Weights of a small transformer language model: width 512, untied embeddings.
Each number is 200 + 20 x the weight over the matrix's rms, rounded and kept within 0 to 999. Layers, rows and columns count from 0.

# down: layer 3 MLP down (transposed), 2048x512, rms 0.225, rows 31-34, columns 256-383
# gate: layer 3 MLP gate, 2048x512, rms 0.221, rows 32-35, columns 256-383
# up: layer 3 MLP up, 2048x512, rms 0.233, rows 32-34, columns 256-383
down31,231,200,177,209,182,205,202,219,202,237,198,233,192,188,224,160,215,213,174,185,183,171,196,172,212,199,222,169,214,207,208,213,203,206,185,216,250,213,211,176,200,199,202,186,210,169,201,189,197,189,204,169,188,223,199,240,183,212,222,202,213,165,155,212,198,203,199,190,222,186,200,164,199,210,200,206,221,216,200,181,195,176,203,212,211,191,196,206,177,181,198,179,214,179,208,199,208,179,204,187,211,220,180,213,168,207,180,163,226,246,190,196,225,199,184,169,201,196,195,199,207,192,194,210,197,159,213,187
gate32,216,220,233,170,237,189,222,217,164,193,209,206,209,244,161,208,202,184,173,206,220,173,178,178,228,191,211,221,204,199,214,202,201,208,186,198,205,243,209,212,187,187,181,200,208,212,163,194,208,232,229,188,181,188,200,172,211,201,229,219,194,143,194,220,197,195,183,169,176,184,190,216,170,175,185,208,199,189,203,208,195,202,213,198,190,228,199,190,219,178,192,205,207,189,183,199,221,181,204,208,200,175,198,206,183,208,211,193,195,203,164,219,186,168,219,225,164,200,208,221,199,221,176,180,219,214,199,179
up32,211,182,199,210,222,185,151,232,199,216,193,200,171,173,199,203,191,205,218,247,216,175,168,208,221,177,205,167,183,198,193,234,217,214,227,205,208,195,199,197,222,222,211,199,210,182,236,197,198,191,190,180,209,183,177,198,185,201,198,205,191,210,195,199,201,204,226,204,184,153,189,204,193,200,155,214,215,193,213,221,207,229,200,186,224,195,176,220,193,188,211,213,168,191,169,192,165,199,218,193,161,220,223,192,146,196,208,178,202,206,193,177,186,193,238,189,188,217,199,200,197,217,209,199,213,187,175,217
down32,198,194,248,213,206,205,187,180,228,204,231,201,221,182,196,211,182,210,210,173,194,206,221,232,184,186,204,170,193,193,203,175,194,195,209,192,176,214,215,179,211,201,198,201,175,222,245,176,195,194,197,205,218,195,184,178,210,216,253,176,205,183,204,214,201,212,194,216,195,229,203,151,163,204,217,166,186,217,173,186,180,180,180,176,189,224,224,184,222,200,208,198,227,228,202,236,241,181,198,160,206,188,199,209,199,200,205,195,174,166,170,188,209,221,209,204,207,190,220,211,196,231,242,235,227,203,205,226
gate33,185,163,171,257,182,197,222,192,201,199,193,204,194,205,175,211,177,213,212,166,195,219,173,197,214,188,184,210,199,188,200,180,209,173,202,210,180,203,170,202,217,219,200,185,221,195,192,194,175,189,181,186,143,204,180,178,180,183,206,219,175,179,233,176,212,210,209,228,255,234,193,213,198,198,242,194,216,192,206,187,181,179,227,195,217,187,195,204,185,192,229,165,149,180,196,204,234,203,206,222,200,201,202,211,218,208,228,208,200,201,212,195,201,213,214,174,194,186,201,204,178,254,227,233,210,204,194,189
up33,255,248,154,198,201,195,189,203,179,179,184,193,172,166,212,181,211,188,194,182,214,182,175,232,216,192,198,229,181,216,176,240,211,186,209,230,193,214,164,171,190,212,178,224,196,225,201,192,207,192,209,193,180,226,222,213,199,210,219,179,191,186,211,198,188,233,232,193,172,190,194,201,218,186,183,196,203,210,219,166,204,218,192,187,170,185,175,163,207,211,222,172,197,190,206,224,219,192,217,204,184,181,181,188,215,237,217,180,190,190,188,199,195,224,241,229,202,224,193,204,216,204,222,191,193,218,247,156
down33,234,216,189,178,176,232,239,184,214,222,206,228,200,216,211,178,189,222,190,232,208,168,208,185,225,175,179,180,172,228,193,221,199,183,208,217,221,183,179,207,247,177,211,223,191,240,211,223,208,189,196,197,223,205,203,204,211,220,191,196,182,196,214,222,206,190,189,185,210,212,171,213,169,169,206,200,163,174,207,201,214,209,171,182,202,217,208,186,192,199,184,160,213,200,186,182,218,189,204,176,214,217,210,198,226,192,203,204,235,245,174,225,170,245,191,175,204,180,216,216,228,210,216,203,179,185,194,183
gate34,169,211,169,204,246,191,189,223,212,220,165,187,150,178,165,247,205,219,197,209,243,261,153,224,179,172,188,239,224,176,171,184,209,223,212,196,236,185,186,167,200,198,210,217,202,211,207,177,235,185,171,235,204,162,188,219,199,217,198,186,141,184,212,200,187,233,194,235,205,213,187,168,176,203,217,217,210,196,223,198,206,201,198,224,185,266,209,216,207,212,235,205,202,216,203,244,208,196,186,205,195,189,206,179,214,157,181,257,202,178,184,245,169,207,202,223,177,178,205,203,207,216,238,214,209,215,216,176
up34,220,212,203,176,195,227,187,191,188,209,211,213,242,239,230,212,199,175,222,204,182,171,205,196,202,211,182,146,168,204,212,187,153,244,193,212,174,190,228,240,160,213,230,204,190,182,172,224,210,192,176,179,201,224,182,148,191,216,169,240,225,225,215,181,168,169,190,184,206,195,231,174,190,160,168,233,142,223,208,243,206,205,212,187,229,185,204,228,204,202,122,222,209,215,203,166,148,198,196,193,191,177,225,228,224,208,222,158,198,223,215,206,216,186,173,207,201,170,182,216,179,220,197,195,209,180,197,179
down34,230,195,207,201,212,204,233,214,163,209,190,175,189,154,189,217,195,178,182,234,169,205,228,190,185,188,176,162,196,190,218,186,190,210,184,200,174,205,207,198,188,197,205,201,205,204,202,195,212,214,207,209,199,218,196,181,152,193,174,188,220,215,195,169,176,199,220,215,204,221,202,186,174,211,143,187,164,169,212,221,192,211,186,205,213,207,196,210,220,203,138,208,200,208,187,179,186,219,197,223,200,207,211,169,181,247,196,188,222,207,251,219,234,183,181,216,182,156,197,208,210,201,188,205,241,216,170,215
gate35,140,217,183,182,220,205,168,244,192,187,180,213,194,159,229,200,190,200,219,190,204,180,209,171,200,187,219,214,205,195,199,193,195,201,188,203,182,215,207,226,204,198,187,174,231,171,205,178,209,219,211,166,193,211,197,186,183,224,220,197,202,198,234,203,175,218,200,222,182,181,185,209,236,218,244,202,216,197,210,215,189,211,194,200,232,192,173,177,203,208,243,174,211,228,205,203,183,212,184,220,182,197,223,222,206,188,217,207,215,188,197,214,197,204,175,235,171,205,190,191,184,187,242,208,194,213,212,154